Weights of a small transformer language model: 12 layers.
Each number is 500 + 40 x the weight over its row's rms, rounded and kept within 0 to 999. Layers, rows and columns count from 0. Numbers have three digits each. The size before them is the row's rms in percent of the matrix's.

# layer 6 MLP down (transposed), 1024x256, rms 0.0427, rows 141-177, columns 128-255
100:514496493570532464546539461474456544470567561488477502545514544553481448518507521488477564504515474512532453406525539527508452433476373471467449536488479506489453558383511564507525472439486500573530505448494534537531514540578527523510493486494508477490445495462611509442502463508483485474511494560562509487598486408518486509455591616509519482431535515486469457466513423512438552593535
102:467508482459500469515480500485555571463527567518530551535424549503421560560604462460440518505501428518466458540509551512478474461553438484497524510504474498454467530510524520527455526446436538496500474509583475461548517478532487446471478435519540449512584498445482486495507508496502570450480569496475574532571461502465443500526504516462471499537497547454503470488523482526470501538484
115:481449466467459476474448477593501551507490532548450514498509474456533493540527479490529524454436550502493535462477525518488450485500505506527473480486520488503528546494428518512532564512481507456483428546520489490496464441557504503439463496412438494504510600437463576503544462442544458557497435518469477509511467533537521566483455484543582479502586453538441515461436410479528542497517
101:444535500547439430461567544528464403525513466503495518475556524471563512445462468497547470526401483579546495473494497517511491516489447551433454535503399611545508497463507570455450508470492505542425504483508559514549535480447535530498489465525498465558464553472538525489512433506531582588437530492571487426470498479514519447511504464517513472491456569497594441493488474534481534514509
098:563472572539559497515489498456494445527533559504503489519480502533471512489470554444508532512471586563521471464443523567542479396496536455538496515518509470484527511501465410525566574486448471448536493460517452526475514541531459402502523562529497510585517465460411487471529485562508616512536524454553506482579482569493517523536563526473467483485487482461565521485526531569474513430537
098:477490424543442482501555524593470512520460495522498504477511446455505521565550559435501439592549457505484488506497447457448455515459465494474562488562459506503506579378537475505519510502465567475413464529487504512481500537500534519542548536531564433440542538546458538458500484448506495447546540473467465490474475517527496482541519457485543473547512462478465526451427466484519456487471
104:480449545492507479573528463549540513458478545427488446480497523464421430566477541471504465434514566492580461452460507471478446465496515528512540488525439471481538466571518421512494518510507442506452514482557479558530501495479587461527509497517486520526557446485494518575489505444448552484561471486470468502485500488502458465525488503517472485490545561507488514462434514455551476510481
100:512438515474550495557575553588519543454549508589515428564498475456459544498404484554487498527513573494539505434478401436534517456487495444513516481521519561498481514572546445471465586479538538488484562445469435573353516449495491496588511453525535471566519581564555471522545538470484485545505479452499442555525476552560533481572557509507496533518512457490550465467493438485536518488487
095:474505486485532482507563581447442557493498498554464532504501447496529468456517503515422514468465592543471507463499517545469526465499429562508481495495510537472513526496554446438496476456482458485461532523469486543495483530510517484509448441562533551564501469502547559556428555458478426547502460504534483458517486455512533526536453540425466493451481549453478556438522480464481474481462
110:492529545543504436503411497451532482518450465514495432467533526498459549503486431457476565491585528507465530532512476525470491479453483597502532574557478467505467518577508496575517537477558538468479484547451438490551543500537452523518519474490495557446482530484520524474518433517477500515505530449478533541439537558494545506531460510462467488544520480438510458497508617488419472606518
100:440513527492491566481542517477518497448477468552499462503502480476475520466467548513461487515553494457545524507537503484451542490530478477452470469593490497492382533457473515504526490506517523501525583554478531478477486501491470474501436501503535496481481454450587514442535483438527486496508550502531445440433513588504482444402538514491515502440541502494498504497524484487556532444535
099:458465505527491517527500528459485486467482500434483490493560502529444452529480553473546587565473518483417504468565435429463443404481546490497527515520504434562494562507497504597474503417433545520494463511464493425462596559498527519539517549538466469497499460487511520462526499453501456446497484533537495491479491529502414459525486524578548535477578546509424516468518498475463526435556
104:477531584522481514486460524451446535487437396463444572515436502537495524546455530439479491588545567459484464549517517494482484470474454507503532492539559480510525572476539560458483512542445520497447519474485539501514536473517496496575480452564499452496469514521467501482498519458433502446551443488505522527525459523513457560535473529485461509486530441550482534455454496531489523582544
103:489438521614520556525523484549413477503543480428546478435456502462494445510528561454522501473512547478496510436528476544493509507449495490495446522587479545466460586524491464493539514540581531528382464562523560577492562578512477530492516480541468485506451473507492529469461479477525487523535552534499514551456552499486518497487472512512408503485484561492503528546490517592547534499563
099:546516529466500526569553552525501535454465494511508462510535522462530508521554529439499504429520494442552511466514430510472481502551531616493598556558450432514524541508467523570435459549449504475532530448559518463488457486471474518437484529529522568521508497535505513452451481525461472571462489433451533509432502507424523479540489550459490508534480546518438450552420483585523485500449
111:490510495512556537487476505506397480538542477516547515491525468589525579472540509492571492452498516550507516564487491503535498523494470543511367542478532484561466498463538547495540469441558432487436489457496537531505484404518555429456474534475479542461527456490493530530528544485499496566500449538444467432418560540479431510446459520505487503523446435510457470511520501529556533546553
096:503559532497478540446480539478522480449510483494542522501519497494526550414479552463500538473438579510464492515553425524477472505442473508592480475439484458541523548473476436538511460487543527483488494498511517492494528535520453474518563525537435435491542490478541509535449528439573482509479476518514439518565521529437490520571470446485505456493482451529501447490506514517533427458506
106:489472421524492521468498504519446490498463524510551427536576485469488494457566508538581458515447531464533501531443501458465485496505436416543430516519581507488489468498468534546487559533464491490528452551490442550511488544436452512531519508476509458533521550475504412505534494515531544491511552479571527496504474482456458565494567535400535517492569539482513484465496449536466436475501
097:502550525488487571551504531496509452503475535449504609530493486556553483501533511472538501509488510576554472502542507450519550469507494518454532476436467577467483510524522465483521555509542488428535488489494559491545488504509532442502580501562451423457469507466538531517529485542457506503507573504512524486496458526527492518534514494528518486525490487496468545451408514522467496524567
095:556471583529533554446500509483460529573569506499561577570454478459507430486498515438491540530558587496467524474478477531499471456505509505622491485449505474471505450551449479516499498502525500551492561526476513522461476455484420464541478559530520475480511560523450443507474562498551512515591459427511531482546539449438516470473459487527488470480517511532571462458458459462494446529479
099:483523419488400448461536491478479518546469438579510405527541569506472473539566479532427429538479502525535558533650468469431466522480496432506465450535360529519509575490528504452544553563487505534515463518501395448507484524502474526565492519497518511472482559497525472526461489476572509488508525493487525534422541535508473471536539543518471531490489462526504519514498521540508501497477
099:474516556543469517470552496548474512510543503463485527471561462499516523515561553507551513443504467506488458579492487556450514550575557430512511476465504432526533449586545486541533463472459447503501519543501432516478513537500475583532478432573560497521560532546486437542471496453516445556498541491538511462462504471527519441574487477494548468507541483471541488436522538478555512444412
093:470531458484532456596492449469468478420508431500518494478433516492489505480430484512470483539531512460577530512494483468555530496578606500417553436533501526497477509504441486614503473434501470531475487481512451554524589541493478520547481479521489509482458485532453505546530466453497465497476521523594535542447490454529482519491468519541513504466476562562527534493553551586446459471499
099:534569445470452429496437588520527538552473442464490527523528531580426474474481462455485510484516528480503441507431500466462526514488511413470519489533606420436603510522445546551572503499424521478451456495492480472415510549459503492487504499491410532522488550475420490442489537521475481452515506490490442428453470495485510482528540473496479505440550513525479514495561494435470501525481
102:516476526474468473475529497493484408552614500513551500522534524454480530506481524475525493486422447513489523496494520450498511522413506468503479478516514538467427474429525530550541584510519521431535564526528437467568491534491484485562465486484527560549493478507552507538426568482386474532493572495543426447566503534510536494503578554521419465548561545445473521476539499502492483550572
107:453539464479448557583465402469488530470535469615505564567414590463450537536467546470534543545518508498472510471591561485495509470527489490432516504483491506531467472486415543508495526482528477510492474530565466505548518460444440439481494524466545553563496443524532517563581420580480519420495544446468543542461427536510611517482535477423569480528512547498444536528477517496533492490520
094:467429505495475522563504425482488518601534502566518514431560466495524541461428569560556477483538464524476520530472561504412496503489464528502477471480532525421446489497495461435400505536477463456533572505449505516503533556523402513518502487483430541448505535517552441531463444475506493486492495498495448527516429535514456491498501486542515476468498499469508446530484558516503447495480
096:502476441485515509526459438536498488526510468442580537464536507465501464475427475481497473517518513436515490451497535552452480478539499448456467525492540435535510543533522542459447515495561514462555527479519508477480535517481446526492573529454527551413514506470532519477466568455507516526455519574485469552578545454585547437455390445505511566474477530483455501541483519569442490502526
097:498501489480489542467528592506515497485438509469464497449442502530480550502504531439425435494517445440504456543512464572496534522519512505500478527545444479451482504472511486466478481546460472491450467507547607470503431542547512489482502443502467441447560507480523537568464462452477470543431499518463473523433518512450523411479471501482602539509491423554497512534558478533424556475475
099:510509454483547475536485505418407515516476498508508541452490542542544436486431511514506501538494550466522519479584470492559461482484468512500479505503454548583447440517522498521476554468584509468496480541466489468515458474496490493428543531491502457489443477469521531433586502474453479574432489511556533392480515507507485471482459524452520518522425502542470413503477502480526499503465
094:572452528477533529457553535486546496488507502557489426509493492477528467439545509414450541574575488537536503439485503524510447458503508498490472487480537448486496527434498432618431501500451542540533501566480516519502439515563514535485520503439473449478604580489507496475517492484508547558503487513534537444416543498477458503584506496498486468498540516484513504472464442484470427471550
098:526469482485444576536529499503521441473480515522546480416456520521490490506491537509517567508484461469556418479476489468503449421562567523471425502451533519580543555493580502536418527543521548522516511444464459474536488357542538484507527523538558543481552464540495506577449486529485518537533492470486459554462543514508478476470504529505443539549436498501525563535388425498481459471528
104:482518487546464437529467443481502506537544549438529498546483518525466490542445559456534519495511475495522496491469480498527526602388568594461504493440500553429436540473475517534473446485515514463562530506528498480459543577537474536492492507487530475471531576426545495528524484581506555468538554519439524484595486444468421506427491529489527542470550501494450483478517468599470518507420
103:431512543453466486499488556518501556512499463474506533398522498479569489468495501466473488554583474485647454538495513494514471474570518480492534429524495539472540539477489526503559506529492498483555511520477505508501465539516474545512467550367533530503515402522476468469475542532499531503541497466522432492468524500446453560525475408543505509481462468495494482541434511562468483465502
101:508477470511510492435529504450486491571563503545484496487559439470466567514481502488538511482493470548462483459507531519470541584509450483434513570513484468444522459479481581494533506555505557482455504505497493480411449494503475520578506508577460532441517544498490534512489476513563444463551493474529476478498468551512448441469541529552531488462498524488493483408531541499496467424523
105:458500548367512405467552554475534558508483489515499521506484384497608538477497483472549501472500503504558460529466447561444449488498490475457442436475529491432483511462509524564508540521543544482537561533518509510448473459476489469534595519561482449519494482496518467555508505570570502525466465518493528486478417521483520539533511501444500523498477403466468512530532493504526537485514
101:471591519519514434503556556545556515527531504492510515482484470571501458463471515502498467588506427473530464454471488483499488490566530497566497520511451467519564500408521465490438466481431476534495503464445495446470514509427525492506447522466449501430479466453515466562545534493483491523583548476564512455476455515471475503513456530473454498443381471543501507532479528475483524429477
# layer 6 MLP gate, 1024x256, rms 0.0428, rows 142-177, columns 128-255
115:500510502500494489534542456434514446463477481491493575525558399525547491484455517488580458559411461473526450531493492488516492556409496412490468510539558461560535520411446518410499527611512565492504487573473531547520478489486488446516482538521541492509506495507484467488586508497500435544477419558544486469502473571544517477506572439440483483508442528537550479528495470510451466523525
104:493465468505531521491477607522482494543489528424452496487471473505408475509535511598556508550447469574489547466461408528439448480543513584549458498479452479535480489478587403486525480503565574525487528533483430483454496528411511502504497395500464563495521533516521547529480503505505525435468498492526553494396550416522474469461502457496532567466514476444496496501493496493554509454517
107:428476509611407437520612582605506432496500459462544525469527498485551470484507530488485480517414506530550486481535514483470539516500432509541462469416500573541483566478520517513438557562486537509456507483535559518452562473573524502508420482477478462553519594529532521524450520441511536502536512511571479539446493516460506479556464489476523467531469525479557463477510478507525474490492
092:459482464535540462521509582517537563557502457556467485471501511504463493488505505519543458577432477515507575499510496435504426514518425489483533527534539457513605513440476503565502475479463492569509481574521467499525453474521542530415496441537537521489493512464538458538519537441463506471524545470404524480517489512547573514528527443524468503499532541529489535498511475484499430500561
097:539540521545553527468487511460523570516520545546552523520487549505464427495530522488537511533497446443579508589524498493490495469558459522522512495434494502525525499564427541509558518453435535529418527464571495443538525420488496548529532510548516549538432509475532475587534420476478433557448543486571512497451454552465460489553502465471529501485441481464504521567600453572534498477520
103:419513542529506507455476445512454481463443454525568542482525462496488593462572548536488480514525406464529578502512418446479496572479439567442490542517453478489506454509493578527529512530509487521555483508481474538446464535510468484548498499524495526457543505528458430503472487514463539553460498476448480495515535509514444474561511554455413457487506455470517479493493507480407539530493
087:414532456479514459475472456400464541482415513520451568497523444476522453534541527493461540524514534541477480505545423541447481495515488477506445457538507472402480510430516478567484534480528511547510452475540494538543452509462467479498531508467412511519552437510488457496530496477517472439436520472432508447480475536514378494470579611496501466521436547466466535502448575520452515491491
094:548531483512523544603499454493567480465538496511574431534516578548481489493517529540500478461558451488554489543454423455520485473467560417516539472496529491528527514526486532569479439500414497490459492507490465489423592536494517566541552479464514519544493531502504470436466448540502510445520545494532435474485502539555576463458467450518427538530529505485477519534424514466536475484541
109:492481517444558540501468490417469473541472515509474474467484418501541454521459465542467513544505577530538491575466432460417520507479511494455475512562524414485481492567447570511534516494548559522570431531560514544548467507483526441480526463458543533543469469440522523524447457510516502539478578535498506491465536512496476510477507541455501446502529536531525524447489475460451557468440
101:518464520543464524465474539448535526473466495484540448530445570431404556412451537511522470570498519446522516521495452485440536480484467540465490518546472515472445493405473524552508500497446445451409483512522505481531506523502474557565487481490430605466497473529550458457559483462556485525505493559492542505462495492529509506426413472485551493544474451517451536483540469470504496450570
093:499524493574476470483474506480470428571532414500457487524551456566548499489508487527567561560471492438443423540556571459510533495456479481466484538509521521462496521492432576542509528520506536494495474489487546473448550518527551483508467557561466529474470496508558490464546528520522463415454528540486527506464521453522443546534596509522493517563405485446445564489491499495460558537508
106:543538505469541478570476500432451491487487460481534531486421541565513518618410514459530528533495520538537436541479468562449463455446480455539538498487506584598526578460518521480448463507470606462426524479538497503488509453484620482496487515498466476570498536510494451479483534550502543428540440540532429491504504585462541443507528536369434510486427508573556560475471459495492462477464
104:451548492547449467461451468426502536522452495458545496557554499412480500497449453414493523574511508489446458535483547563527509469524504533495532510487477559479495496513498513555539498516503553469535523499564496529610503532467508426493475521466507497510460516502523554533444478465568536589503489497581506569483508459492496493534497479465530496564493520485516462516524389465509536492494
102:512458492462499466398518465441517462532518472474475522494478508453474442483432514475475522515422499563431429459553537456441548506519505466457455477527518520519536474512586470513508511498433492473445447488546511433501453513540536544537569480570504432442460519512507487565507502484522456585510523527473510486506514456469472489460474485566461532463536480499494559473484502481512556428520
145:511523462559514504524520522494484493438507395492503538503511552542486454489466495452492465491472444489533499414511529560553583519446544452460535486504478512469525595470514459563523541499457476635552455562478475570511499561448564520468496526572512503550508474443502435471518525500471558568496533484453465440527548481544563434511511537510464479508561521450502551424434464563472484471468
107:505561485504484479494465471514523533531544470509495507504521529566449491478496452462549525534562489522517506499426551456538526566498540468505424555495578397515437517596448531524514479458523503492493451481464508507477521549520430551543416444465479568470517487547438517512443473521485493513444495468445489475495421436507535521528559448520508520538468486494508491513532533486450540456491
099:473550428463515585441522544523473462527469505491472534514524450432569522529516514481467497503463443508510449467485512539467440459526409515526492525474497543460573498433465465496507466543500463548530436431457476549523509442448554444460471495436537494425480454573487527535415463483450514523481531493567525514481458562577477506515530526504560488446490549513529477543490506516486494460527
104:495517532478508533500505549460489562451491571447502490520505475513539451494556411515587481517532456504490460539482524456506499490444431514508535476484520601479487585544521512543495514549533543457511448509528536486524516512560570418520485510480470443516484579486495534515545555516482472427501547531495539513484470516507502490563541474531514471523484470467438554473497456525457466530510
106:517470565522534562444493467423503519564583537471547553536471470438476427515564531456521501550550559499455545494465503564492465518495496513594516515503494514486506485562462448551521456522487519543515541480494493528471504478479449457496463549549477511481504540507472477558469592529530507532526430427587580437593521498460502489525416474528497442476489504548536462497426440436512482543470
112:534523528463447463422505511427470547514504486515435529459535480489555515579488507502539518515524550520454490603457412492508550547531509508457479472534442484480507511476550526492477504509533491609401483490502490440543510505581545501511538481528480486471485546503512505510534497434552442512493522497498497444532483485514451460411496543560428507544493431455397471485513548579537478439521
098:520492516515484510519586414530501426486578445504475544426464498561527466583541473508553554471496506540535468549433440547505486514497541464502498537483505464459528436543455443502532436516493555501516488540528508508444631504490492479520487493554448519475490569553471468536550426519454428427473472487487596475518468527513530521528525399496536442494502484486488471505523511502504424510543
092:520500412521495410493538390499539533444538486511535447458503534485412510459453453482493440475458473509543539534543518470575542463537548476477569499569426449474492513509556529573510435395533499499511416473410484479479508486490462542519524460508452477553497459484467484522573422449538445478472524466502467583520499455531533451431479517477527502560469470498441521516532530515518462470506
099:515542527488500478515530476510466498470474572505442522461492474519504496447551510490553507533483442454469504510395517483518411508467494485449484576571536506499505466459529480567433542535498561444480405527557543489430535451494483500476483472545508508549541509465475549522549624552483542531513401493479503492456510501486414512552474565530488457572544474576449522444504471505461513523486
107:478567526531524510594425582450555446481450485462505545639529533474473498517473538525468548467470565493481434568422541536511481447485433481544500549508453529450528517575454531508484512508462500544522508538524529511580507484529546489521537511500529483461462456441465511561511432498535465489468486535440537480504485508444539479516439531528477500448444441516580500529442582512480517432490
107:560504551572478504475481537462566537477494451435515461437553457534584511505449414527498518468433452450567472463474414501503427532517469558514560493551481515467501503491537495505514465489525499581493564439482513512499454514506468580461541483598559572473557531509509435456433458441470527522463452535576472481463543452422460496500530553487552543532546484548502465509488530509506474520461
093:483488446565470466520512433495417491529502494601529459476471402461483525470441530532533488483526429529490465572530466437488470472502508505499524537483500532416450535534488492482425494599499499439482516548515442504488513526515494464456503504469449489445536535416528479499468486569596453560423432533449492500427406475521515460524461478533505441491477464514519553461481527505450473490456
096:479556502465550483525503531524608519479472486497478468512513483519525465539503433497539561518493458558489495482487478442546594499453524540512512443524515502573540399468444495533572501501393523548485460501507499503462491543513489481508509461541458492511510515499468500522534477468555546496547502523466483476473498513460466515557520502491561443556525502536565479488585531492598504423484
090:494443529469545526491437502514483507488492468466529585513518498451425475475514506527538529506483546547445530450485561447527516556447485491491551421506513454508491451503564449522542494449523450551558511457473496468443499512521499435500525493494505501407480562512518487534553527465476555502559483556501570517482476460539547494500484439470592510476391496433548522503434512559502484538484
108:515603447475606561528476470498469495552443512449492531470463525514482537493509436583455553559488440509465465490534454500516531483481492506516531524487555509520521443560484483577515530497501508474421535479503544438480518478499520462524489577441473504548525512492526508422478478505453537573428548509597448399519543555465498531527528491576532519546388485506507486497510467495513524493521
098:481437415460503471503504470549523453579490476496530535477544482460471540541571503525457470488479515561495555600416465528462425453558475492452573457593495566518541488533534505421501578489522526479516573438524534500540503505456490469537475514528483513491493435484547559528485532471587427418506507475518488509503533477465517538508506493486567460467468502501512486533481505478510520458532
107:542541429482432493530541513510501515488477559472523501470571498450530501466561372458556513572489482470489500490547491483531516530502490465515516567492471445484532485502469471415585504508509537534539495502464559438480584584534464519513519558544467487520576488461561489490542566567458542499588517523505551555506481495476435489516409484468500485463575473490525485522552490522481603484490
098:383522530473502521562457482456504596505573521496595537482542480519504565500526554531492487564504520517462470473489460477484522550504469496446517525534591472496478536419529435466475599566493526504508494559522530554468477508448466540476443614541465572481524496523480480479515529486512576554507489524497521500545511507400496491551444533533467497482492571501491469440460507534485502502451
096:567489475518448518523576497568445471457526440501502459511482544506474488531479467582545568469513463455510505503463491474483469539503515450531526494426534503450515493565514498489426505484527455461442546462450457542501508535501443437506471476509314456526506577527444534447487516471525520500580498506501517481522497524561508445482489518496497488518519529437549505474477500443550547462527
093:499501490454553419475417458543517534540517485494544478492483536519515469462543543489492560545482492534459471504482495531483472539441469554556402510469497483486467467509456539490529424474537436491436480486545416518511549533497493500453493434502589525546449516530519449509491474583495449446495563565550507466450544422477498544582478439448486518484484497469558500414545535451518529464412
099:521452488545457485440469491535531517563524492521510509504461513477475457502474553475555585489509483429519452508496456425463500510520488418456513504423531464541509492474450506444480500491488535565555562574437553525492531465556525448475399480479515489519444457506468518448467505496584487532508517496475482514515555457455495500447584511515467506480479507509423562532533493589421480542547
101:442497535502492474478513473527491540494469518513518561513523518502540543467425507490553439562498430467563454503490574587487550544513545456605507471441439502508584513495413488499467473431494498494448479502437536477526543425487591534557446484562520528446552519494457473508542500457565517521462543471515447455441437462502509449441464581554478459482486508565488491458394543526469490504581
# layer 6 MLP up, 1024x256, rms 0.0424, rows 142-177, columns 128-255
111:470450510509535485464457551542480527576496548488480490471481529473458559517568449514439501488452487476496496545473530492484508481574446568506461527476384471424531436581496486513466559486515523493461560472528425418488463491525516512554571528549547477529416471450522494502460465542467498465479557413521570562461480477440466532552458506532446473481528521415491483484509443518446522487498
122:504447434467419432496425518490473478551475479507465559488501510467536451512482431486469454507457463591482544499470539480465515492483483518520496507543549483517547532479450488541494499545459495438427479539519522535453507448594466542483456494452461452499525578469500514507476513478619481500440488525524492500573505475526465559511466513513541437503485548529435507478493495465481546484532
093:429484522493422545542454473460470474487482498480516519465544466532482478537428477512534496466507511569534451466463549462479453498469505502492495478463516460489462525491434486522485469444529483545485544605524479511537401530418478540501601528554511500446489535519464505479584479517489483511468546591516572470514555508505471531476467570525419498507433477577490536519550475532514474456454
095:522489491503533576542488462499448467496487520428542504508495581431476504502488475482492489578487496522484466397509478507529445474559597483507494387507516480492539462496464457510520509468479545532511464460434523462441546541485515424465509539495485611519514508440403475479553509472484534524518532497421471484463457449525473539493456450443575506436575551523517523545598469521514483486507
104:481427513460523518512511496480442451528507403430499478552464535614425538507528525530471539500495534503522518504512469467522497514592491502527441498470503430528492480565409539489465494470508445497515569477501527489549443490511455532533464406512491479539444389480421527494443482508502493495516520534550565468495527469492517503511536473441515551487476490521566504526551493410501480472457
102:474477485546488539494564556531446489509543487493446519522444429516565519486478436507484463441473529517498474455508538498510519472584455475486525404487442552451507536471463470509503532509464546474566451460440502468532470485478425462517501417442572543570482475491533516477536490504486514491503523524552488449460531504535576470543489582472440502429492531523508611497367509491537452495553
097:496454590467523478479580475553473532477530522547468457523491528517422501487512503534489431533458525528437521463505470558492519467470470531513486502542465556462475458514598430438448481483449504527512470472457379551454513520525465418549500525491486481531497549584513506499563533515491468531506518418488481580529545490494468557476541506490486429530455497432525464495498443447513483540480
090:451504458536507530567475473473507500472572504503578531505519506495456589534499438515466486469503509490488555473537466505536485442463539416452527494488535487486481490485581456503435471539463460505488465467439485501526550519593502541526449550481419467503485577408489586472443507561539499469541553478560505483553445508547476473411486462478476519495564465539415475502425574486486484587506
106:536481530464572507523514594509514551520489473488487506537467477510482529556489497564491527544515507481433435524532442486508444435528513532479554501566508455482491505535489529606522610493546509517512400522451453529529494536469436594514504477568522550489519509484481481543508434543525534498534491473529518460447508479531528476541541499521465493483483534570553500523498536523490496485500
099:526485502468470459497435475481423579497537547530496454537508489578496524514489519474455494523483459465482495540554541457469469455524491537456475416452469518463520524461545450511517510539475558496522441586461484557545482439546541468625541496481512566480486543524504460486501478483488477467502472492488522561556516549452502539549522506542494481461445517484438499532576508498422515452493
095:475557561484495516487487474510549499446543580452506494504521469477532489513497517431522517436468552479544511561471445517525437467457497424547532523527481464553516538456422545500500496575388563495566486445607486465499591546526477524540457523493454557479484478417465485457531496560531501512517515540527534451484499492471570492528514490513538470549471505523486484530611482431489531502459
102:502503508485543500469470505463479535479504536488527481499491543556483463474543500539535570524552532507483492473490486521521496544481495430485497481457484480453616504463485523484453505515501508536434543428491505570574535436471514576496451455461428442479460538533509532539479524513567473461494411420507478481432547561474474515445503500451434556483521549447434536453469516488479503538487
118:475499460429548482551598510561447466465545488449497598493525545503503494503497575517463555527483495504481476483456515417512524454462471536540450490515531520517510486537505526500566538506464482557443509519483500512531528547485572502435541586525484504468537569479488544527444506485545540484449537487466523455436568479481491512533541582451502498424476542502519488468518542467512448489532
093:516501503505485539528539444475486553513481517442535535445505498508500454529520468499419534502427539554429496507460514480480486482572540507463427466516471454553533422473562493559497528482438542532459457430518499477495512503483538484497499434555466465480435527507443479448480520491488393442538561509494413472453492478533548479511468547453482518513507504500518502538527492547509548437528
135:447521570435566523459462538485490539544491576463481493465443514442473494491540500496571521554560496560437511503489458454419473478486504543537484520476503545604514467499451488518458500499517567420492514448556571497504506492517505471472528532431478456539447509515415580496515496473450415454526495510498513548493445477430422537495543430475530494540500467538500466513502491413504511526526
104:455535548490493519561435483554535554463575494547525462568480503490539403499516439447463532498482491526470528509481492443486427444493507393567482480486508516497446475516554455511576486490462507585450520534548471491443581533522444524549495481477483523473494520525468499448446483561498548498504451398462536514514441483493521476511480479516465497570469529495460464463524478506477495464460
102:458621526467460532529432491491534514503505498497488495489512478434489552575509406496462529524463456481494504541425468485494418465482507495554491498546564467473462475507459396537513508441574510583495521448480503485517571454476528479447492483509493532503459444515523541599451526493465500517436525485538523442458468493471492514469532473406522458487439454525439473472462498443474521526590
098:449521565484518463506484522475531543542471511537522435494493537460488533484496590404438579503447542449401541495522466451498504476536484502439479551522523545490509432539498454416508510447519481542504497532530519570461437520490459468489526402486436561531467463482528479469455436497505511512457439509485468511483497562401505449473507576454545534472539524504593481464529537470474472493520
084:529525450474487448599497504583485511426484519534466474529491550542534502452478494612481529433468453513535431508464509430513534468495487491380480490512525475503501501454519513454476500467532448461485506610542475567568457542491544530503577472486534540559498476443553516452450414468492495473459483535485436498484474569471492530478562498483479488486512476452480465467592603523440558467490
104:585511491504591497492485527518500526431512460454541573552516436530501492531506478484557486514466570444437507554531476416435536535459486438500506508505407496395476517514513497412461427537434464484527488520546513505537537500438433482466490554507436567468521477497408476532514511529508588545515518519529478429459398504510507553456486533488550494516508525543445570497475537435488540547466
095:459480505431479500501499514504464481514488515446522530481556486456388510515516535463514499500566429525458469499492481549432455521595448483604457501509471416538510525525569486466430558523557503511568499466495526483535486515463520510506528488582558494508456435533473496540440477458511500551513553504490498491505487502439472521528385549489526517512469502511523481465494533420442544464475
090:554484531492472548488468551430452527460504403559536485494610493498452460529471502466530479536569519479485496469480499483460447467459483529493545522481474501549479475391459494410473550541456540513472521502511540489545418463513516420503574482528506459568536524454552472449448525567455516468561472512487468438587497509546487518523546509472502474542502474510578500452453512521467502522436
100:518444478468510440544562559491570515454445455514487470516540562601470513504399561444475466492493428515559420541451490484476485503356471509449442549479461521561496445540572480497488484515511551514443432508517496496491562491500528508592560487487501525550590526429451482488444583500521479425487516495531493474523539514569548550525533516487482415456515522535531547504441525526499488435467
114:495493519497583525462480494545484500459367548556459461511455536492526460515479419514549441498575526497491489516579484496489469556518567560511496456456456552553453508516496463416544438491551481529484485518518517465453525447500475481491524486506521511463531508495486499517549505553494525503550481441497519579528445491468481487490451407486578517468511455532436579543513506498528458494460
104:400457520532441499493497514506471509518542533553480490527484501501430552498490481455518505524436498486482467518457518543440500481508516518447502463510459522479418480505486479540503555449499466489613453557533517504504455515551471425528496550473533504489551471526544476499501531507549498565462553558485487579541487440501571488488496478481443516514465572477466496540530506467513510529488
092:535514542522498578479520490525568529460495466497489526467516593530464526546597486461444456543476528523589475442520518569468570538494485472519471517495437500499568524499503529580477474493471519577512474428492514477562536538476500523446488466538513530551430455541462505543510471484446518463560482476517454531580563520488548439507532512482466525480505534560509500493532526500554511519514
097:545511527445436496474522500541554480427440513505399517518567464469535427548593432508508506450618497558530526530472495480523539496470496532463511480493557524500487439447473432492605460547456499512550436477497473490485481461479488477574532463482435501465491502520483520522488450501587486476502542533526526500490482489518484497550473459532506468468578485495537563476518526448535520528433
100:465507518504434504482479419512468446523580560510500463543485517488465491497466512544542522405542514519460460517471537517530528437613466553536503478496560547472517513526513541542517511492545536435588447534524477511507567521489439499489554547536516609556457435508462493488522460563488475488492501444526495488555507510493518551506545432551492461493469511523446467488455488433515515532458
104:491445526550399525463578520507520534452482461484539491466509530478479529457479527517477529504462499516515556492501510539444476529487545446523513500514525491454430520481518507499576470495458527601492508485491516526457532533481480475512469453519528520512528482513426506515494511562556465477505486470415492542508474441566537491451418522542555443541530511567499577434558483494520455447516
097:542597518510496501498418493590520469511462481487515592530507500492507477518496491468505497558465481482560528500524522462489523488502561410530511510482522512495586549494480531522559446502531531533425405528522519516527489479470480465536534552504472489457444499477491457508485433459547488490443536494486486423450384538461471544525425494491470460550515533443513478522501552542527510558464
094:494629485516506463560484517490509507515472521483522437529547499494552476503493445542615483513442529498496506487501495487552534522558517464533522548473461484504505573495470467475403451489485488504480487484509495453519468495580478511515479523454533528509528494453525420482474515517433485539566522502531554543528464485456543483489520551406441459493562480450490470481535466538510462498447
100:437452534479513468548457516516469537456515539458511503498496493495426492486452564481485486539556547538455442530468468533557572555494487596483521503438507418494459580484500517480485511597534455429477568457470524455499512526490504511549474583495487558479548443425495510449501568496499550512530541548551505506614455459436422534435421508529493511532531461459458485525552472535461472479463
098:528503457503408528448484492516431497467530458482518448475491533493425491520481506512557577440460446541534467559510475477469502537528492437581526540525542491481450555489492508475457462517535473435498541462438457552499558521474464521534505551490505465481472547456418574480483456443457531543605486506510510468511538518496498484402479472458536516474511557510532559485506484524491582492471
096:488566500516527545434509509520498493544568466502453556517501441512495459540485516556529526496521475611474502485441509472489522539605445506487533526456496447472450499474410535548522488562539470510507475486458451501530491537489489442532515508467530513491452485490527521479471456533506397492595544431563514454507541495472522551542551478487498504439510513399570524488514525481492570417520
098:543522415495527508503480513451419499459616542483500456552461452500566499518511500494473428457506492584515486435476520481483564532560471495523447512498510520510487520456508500567518554436461505443501447476480538529513508562586542487512615579496535462522567521464527506518496531566484451466527526526501514466502334613501549511507504435418508489509589482447535497458556559467467518538517
103:429504466491481465473515468398542540458458500439542584487536472480565540534396476500536483601472533486531455497481509506438490508469524514510462493512451498481535537529458543601499530558490485492508437460492456500454485459465529536500472518609485532454511457506471448490529522437549513549444501581499429545450485520507490546475501542516522568487490480451496450431502518507483491481519